Each number is 128 + 24 x the weight over its row's rms, rounded and kept within 0 to 255. Layers, rows and columns count from 0. Numbers have three digits each. The size before them is the row's rms in percent of the matrix's.

# up: layer 3 MLP up, 1536x384, rms 0.203, rows 386-417, columns 192-287
# down: layer 3 MLP down (transposed), 1536x384, rms 0.184, rows 386-417, columns 192-287
up386 088:118110115115110098099180116143097167125112101128091141095102128121129127118115145054114153126160147182063126099173092128125136135149136136191104102148136156143115109108133102105094127129098129113120089140086127091141156118122107127133130161096087121143120152149119123115141096086133109148
down386 091:148161076182131164175139124114120158167132167156135113134135094081156108127136137116109148112149103110113097121115114165099137141134126153116124147145128128144135191169137175087134146111144127123105064097157134120116119121154145130125130092117104126129115166143114144130125129156132180148
up387 093:114134111107117145122081117121139140112132138125134057123117108098116131152151195192155141098107124174093101141133144151089113128164140110134165128101075124119159114143129149091117139114149115159144145153127092151142136128091145149119106122149117154107111114132142102185106106126096096112
down387 100:099149145108097104070108119122121117124099181141113114108113112136094111160172137113090104081105133145147164130119135129120128160109107120107133175144154110113122115129144157122161122127154068151103137127141096152132106149143146120121139103145143147121096128178132133141091146116082132131
up388 099:133151095114093128114153129147124134074131126122119129099113194118109114140120129125186100092139172169075125127123115169167137132089137111170122105148135089110125116172158151139095126098156091137101144072152104136148119122176125170142137105097112140170145134147151140125122125127162108144
down388 094:108117110087171139126130131137135118118102139145122130076133131098151163154104173152158097124138138114105126093187127142105132138121103110140180133100108135187110122174178114111093112109152087127092105137108097121106123155135137147165112139123137138164155145116139139127118095132128121101
up389 097:155127110144125152152128137099130156140164134128083161119107124085104150093156135126100122129111153128136115096103117150132177153112114138127133166123151088087073105097072142158118066108099155148138154134101094158152104123139136123135105131130107104096109147128062129129171141129132125097
down389 094:185153088094146119140130103155088129097140068155118098157143171108145151112103102123122129106127137095163099100107121110124160157122094151150104123148149107156121110095135112120139165095119138092071102130107102104131137116132119114113106128074112090139144117112096135146144140165113099130
up390 095:128121129103075125132146115138132137159130108136100103129110150122156122145172148091176138125126164143133104112138118111162119121158142148125152133097121119127119153164135111163114102170112169136151141170134132145093138128091131122099133117121098125153133153167152129129080172113057079113
down390 098:148146135144121101131107157118111163120108096119122132122117142175120119102123113137108145102132139137109105114168133106110147148158142136148125164091097114095118169167094136133108147120094157109138117123142103114116174121152168100118144139159138097122130128153149149115104110097129114140
up391 105:121165151137125079136137139143112096106117119151160118138080153143140151142125125138114086180161126141126133169112158137127089132117106093126124119149122109137088118147114134109151083124161140139112131134146131156119095128118131114115196106168159084142116138106147114102055120143127137142
down391 104:113111048111134142084118142102133162080102127174132129141115135136130153128133144099085111106166134062192126126115108109117153091105150131176102124125156165118092102151150142118072136132133123157151133108159070089160106112163101120093107124172090120164098091085131133163123136114136144125
up392 088:135099151108128156116137103193072133109088149145113094105118138121168125128142114106103117178118108137108111150142135114140117115166133174103115142142119133128147145127168124148159145097133155170146078111144144111143113159099129145170153170158130112142109102111142096089163147114150134083
down392 088:133114130136115141189138103143143127163131107122140151086104111117125149144117108133141111091126111157136142143138104085103126169119135136105166120108129116146132096088071143089131121091136175110136143180161158131146135141155094141111097110147119141143143123131114136119135151146106105100
up393 095:171113138144098115132153128123141086145141154091111155147146119143132103135131141121156124136124168153123099160150072140119147121120149095107164153129175091133096157106134092149131121153173138144113160073136105154128131125157134130106130151143154107134129124111101160152165148098141076112
down393 087:083141139124182139093113121131155124180084138177165132117148126107133119138111135165177111072132127115116160130140113127142134176087130136123126139141127094140124117154067096141160107133117131122102119174126118127144110108121142150126114104145140135095104106122138124109133128103165146172
up394 085:135106120078122107120130167084158135194134102162108076141121096097155133128120143178144148154105132143143137124140152175117117125120117133116120131103126162116124120131130136133103132109125106101153154122123154076103097114160116178132167143180113115187193088138121151126107143114138151138
down394 081:133083153118120114130138151124174119130143127139213122134148198151116113133142127109120132113118126127123123141142129079182101129144130146121114167092136116106109126127169103142156107129137121116103139137104127083169118128120139127093134129096067155126085138138077143111121139156139108124
up395 108:074143119097088088109146129112080115118114143107136099104116128121125090157103129104119150123126121147157172119136131156087172148109129149153123110205126102164134130135129141189128139110157162123111177207078144110133110130096115116135181106098170131152115128103113148128145144117117135072
down395 117:138103125139140128095131168153146130141118140130114132156142104107063113113122128139106160121153124113134130160134139154154168131088136148111074082096131130107116125103146118138155129126157143105125188141134112137099086140127132091131131124155137119105094145148135127114100135079155128103
up396 093:129116146140107123136155129111149109151135113140091128140097127128152120116164143095090142097156095141175135107117114136131164116148127115129172139067160119133110136153125151137113130134168102159119122162142154100127164128089120120096162143102162119125116163081165151139148139131110106123
down396 090:134091122110127139127162127155130096148137125107131097126090123169120086126131126120113124065154113135160125115141111073147126100152093183140110149162109107112093168117148098104104107150142131142142149094146098143144160142110126110110127106134110094113150121079132116139125143147149134122
up397 096:137149131111139119169151158109112102129147143155149163150127152131107137144125147160131128136127116148147117102112148165136107095134127112110145097163085072100153108085115134116097105143155147104181143129124143125154126112130110182130139116133079144123118119133128139142123140124162146138
down397 096:122136125126163113132120160108118101081107123112151154155136131096118163105137098128111121129163077117111115159146132100151114145125141112145155130124088113097104122168147140127122088104130157124131121088141114133144153153134110101149168117152089112117136118150083137103136144136164129137
up398 092:156138140108125155144101107101122134135161142165096076122088107116118138150107179127102141145095138183137126090109146152167163139076150119103093115130109119116153131145150142111148114145130111136101130094142156119175125136134135098150108100153122116138146130143116140157075130132114130175
down398 084:123156133174107180139138128117131090110097139126096123133142063097128098104088116140137111100129138134135125139146092105146079170116118116173109144140136103164126111097111153087159092102112124136147119116150105160108109152174110106182122140100083112146158116094143146090139158119201170105
up399 091:155142110128137141141112105133122173113091142086108109166121133146154199148111137168160176174141159108167152117158158127134121089108146142095117102073144117159150123117076089151115164131132143123093135163134143153163128113140163182106102140155148136113160177122112120139111154155154153100
down399 091:141138146128130157098189141181104100097150088091115118142158097115136109107127127104156100130094147111120114149096087150099098103142128137119110105121178113139134105133141123130114122096127182122117089118115143110142128121108119089139143138130139142154114107101093116154124150097122171103
up400 096:158047109159085137089114141168124111121106096157111132133121146096100087129102120138130139127110110174144131121141142123167131177130085136159100089093137109124141095087113165140134120139136134140141087133154121127106133171128132156130141128129165072120165112102140162130111093141148145141
down400 095:140180077150159139124134107092152112125127135102103110109140112140127108155104147110132128163105110106118149105135124132161149160131119135152143163147128131123124104134127153128122145145112143152101101108143104157132132106098179120166152114154162166127126114124101108196114118104133117115
up401 098:125139142084115084082145148093128130098132122121122128130084138126085149140135142138114131119133145145158116134099114148118148126130137131137099159127107117086111157141124134142129118113148157099147129096138111102120135157119115105104157096132120122134143140122139122119091142128116156098
down401 094:139124180130188146112115153096125115145099148158123161153097134128157111117158153157088098116127142096113086119124147121113118128141153122173111140169066175142146092152147149097118113128099153104105123124123144114111135144091144139116104073150128118132143147103121106165133143117152123124
up402 101:141172106120101113101148070161106107148126139101126105096134128126096124099125120157162171123147154137149116070140108119159162120158106131126072118171135130072167116134157095118103131141121136157095143126134147154085114181187136122120140081120162098148136136112109152137135113136101135131
down402 102:091089115149158120158139159153131167112075072129127095177139125128117096129116108178111100099140141176156107108153091116118150129122108112148113118105103143105097092137133141078123182124155140126121127130156116126098155157141137127108188153151112172149129112129126115151114154103120126091
up403 111:143146148134111109088165109118145100121139143136076150167081103144119160161102092107054106143146128178139083154136175154104165101115163153129134151100101124143146053106100109157169120088100127094122097129136079137088146103117134184110140175151144136104127132111133118123125142102146129121
down403 105:114135153106106130120161148129133133111178107092113098113123111153102139191145108105110118114118128128151113138103101151114122097136141170111102158157140146106168092117162096160092144123163074119110156091111151168129136087121106104106116127117156147110165093144123148162094126136101128137
up404 103:131118114104150115117135094191143142112167110148122126093108110081152123127180105112124162110145116142142083136173103159131119123103117112142129104133132153137099113158064121152105171100144137152161134107137118136162152123127106144127114103155150149097122114131127131151124126095132139134
down404 092:122125093112075167112111114129152089129112087134078176089145153105085129094140147127142117130157106130156146125091102123147136129130147072126134154149126117138125091143110084132156151123107133128126153116115177166122109150126147142099134149125135131128126163174121114138137125128118142127
up405 098:070117132172122138151116150131066124123111122124130176102121109126115098079127124103093134110095129102164095133106124145122123131128120079112157126117087113131108114175168104104115160114150146094111078089141123113143152133140117099144112083118102106143127145173078140140151118144116128128
down405 088:127125159148117102118128113156088153125133105159125182114106120144131123107086074147117134136114140048108128155106118108145131127162103129179139084130125088054119121121094100140150145159104130122133089093116120122127168153165102147126126140136111109155148157135117079132160122116109122145
up406 097:131114139127106133121187099143122141077144118176114144122127154121102145156103137061088140105124093183095143130150096174127100145123138124132152091136120139115176151138120107145109143120122155170180134128133112127114189110110145160127180171150147137151138130119117109136136107117123122161
down406 081:130100161087149095146062135104154129084122064118169115139101148130147100162114112133151149132147147075149124122181106094145152139130129138148114153091127090127125130085100142109179121138098125111146120136117094161084117118115100114116118107134191168093151130109121123118122150126157126122
up407 102:108152088141144131141175086105102099147126127122119107146109126136112108138179095098087092125151134110153116144145148147107135126121116108131149146085107165135145129093166149188116143112124133131075128117093145136114112110083120102163165119127157110080113160139133110166155107067131127148
down407 106:108138143178116156118175117177088162144152104157215108145157108134151119125123156133106182129128169118111176124139105117118096139122054140124106141135109158105113105135138083107116145090145155157135070133132084123135131124101163103100116120154164147137104150116137120131150141117154153122
up408 103:103119104127149165128130138099123134104169127158166073080152086168114139117090107106111107123132101087131114106132146095139150123110131157131128084128140147170167144127097143167119134165115166128083129107130145127098123133130149182116129111112113120129115160117124063132113104132122111110
down408 113:110158145140085131104130122130115124141160109122160083168116107159137160088130094147114111069107112138168142110122170168131080140163140120189143116116126157152136148123152115128112138087132113127110098102107130100169136154107181140132143111124151102171138126160141118121114126155122110111
up409 140:106099102123126111118142111097113131156144142157142098097125161129120096115066147104145132117137119112127137147094090111138130094135123107122106136129112148100131146056116129136154095176140123110124096124100123147131143122176096125176104133133128141145152063147120144157145130130131115128
down409 149:093166170111096131128120124152134097193105111106131162141119127105086126136108144140115156111090144080139121117142106146149096079152134112122141137128177170113148160103098136139127104154116148109102063112097173128177157130178106162113112150104131153127166106111118170120114180170102143165
up410 095:108153104127126146117126143128149142136164142169107109157111121133142130099137113138138110093134120133125134143134117157088084110154119099118102143089159103115166127116095155133126125170119118103178137089153118129134135086123135127167097126111136097133112164138161133142089111124132135149
down410 093:138124146100136132175127153116130092136091149153110087179138129097142131131116120085131135116146113140145111137189135134133122119138108105078130139107135097133138126135128085169142122134122139100141129129134099135134136159074115145148117109161096117094146118089115136148103104138126164149
up411 102:130103131126101132087091115149143107127128110126098149091085148198109107155136071127109105154133137128129163117124129111105105103135099161090167120146107140124146091116129119164105153141094132149145135145135104085136094149118113140117122090116123136135141089152148119164124114097106090123
down411 096:116137087112101114104084146113128129110114131123150138081165139165114115137121087131093145071150179115140134083126117134158144122118136149147113114100114130122096141115116134129087145130158092118102132131167156100054124145113106120120122154146113134094149076133119145116162148131080118123
up412 099:105104129103084153133153114126147145187141117176093172164108116087131107160134121147139097100137156181131125148156156153173163102123100138125107113147155105118151131103118143159134111107128163089138154165117108111107101109134128099103143132137090107110147122143085114132128140152131106106
down412 091:103141138090125137157122150138123125147111119113133141106112149150128123142115140162128145144175122161128101100120097136125100106094106159149094097161115155115128147163133150129086109108101145124132122106144079111115082142057115126162129102086067147079123181133121193098086114108128117125
up413 103:099137123138202140070117126100124117106129136123131093129110141082149117118126178101107102108143132105136129126083120106154127131151071149137119125151120139148125153156148155150133095142104165142143143132069126156112138133140143092096139120085101117129159130154140117104109104157122089172
down413 102:071108092106161127105150170114098158139102114143113160108117142155112146118171118127161150166145108184096114126117123168110154120140118135144101168144136113103091106128099112123131111114125125130147143143148121119115147084124146073112108103146085121147137113093133199145155130129130108141
up414 101:161119101125114174092128147171150167107106135161133120121098129098127096129155140133129129152114090156127131134112108125114137153120178168133165099138114165127101113154144121104115150133095111181152117141168118093114115085109081135142143105105113123131146132134142105127123116137115142143
down414 097:124132116123145133137127139148139127112103137106120166099118145146046100157142141132144150087165134137098125142137121149133132148124103066148138113074129132129113117121125083128174165127142127068124119068166162147119111118078164134127113100191129127136155103130159108140135120119109148119
up415 087:123135132145116113175150129153109149120128115121145157138104116152143108094124100125102088110075136118140148091115134125163125122133130115118083114139083087122173128085127139108054155128127115135125148138123103134107111120102082149166088118098115137155199084140126108107135152098111115097
down415 085:082111115119112153118105181109158142089133119131122138125157108119121142116108092109092096115148108110141137148142145103143104138094124138153059086142100126123145101114141144114175127116121139085130155135173129092167100137143151097138139100126084144103121133111125087136049141097154129140
up416 104:153079148115112131145101129118104136102137160131146130120074129158157109109106146117151080132145146093092134150126109143139137097139167097113135134126098095088135139094113179116105135120075100131164115156112132112109129158137148125092194143142148146125138096100174116182068104108153129145
down416 103:142150127120128107133115119116105136100120142082126124146118112127100077146122096105133163105114122145094126114121146154096098144117140140152111105140089091142123112139095106114158132145114114132133132122110116127077140109117124147134106145115099117143159122121122148158103091135149092160
up417 106:140147141171124143150104122123083156098114110086102148117151112130118109072134104120124111163132100086102160155122105119150087142134097092142144158129132113074145123115127150153084124170116127113109155110165125112111144120129153143119143139139091157165131189125133102148131165119128135142
down417 113:130126131082116115147160126134106107137137140105133094141149160116094148122136102075140095108147153113130133154094108124118127144157125154130174163133174167109089177070141150125084100142083157102068123130144131134133174185158131144155119151100118123203107112128102109135136113172140134135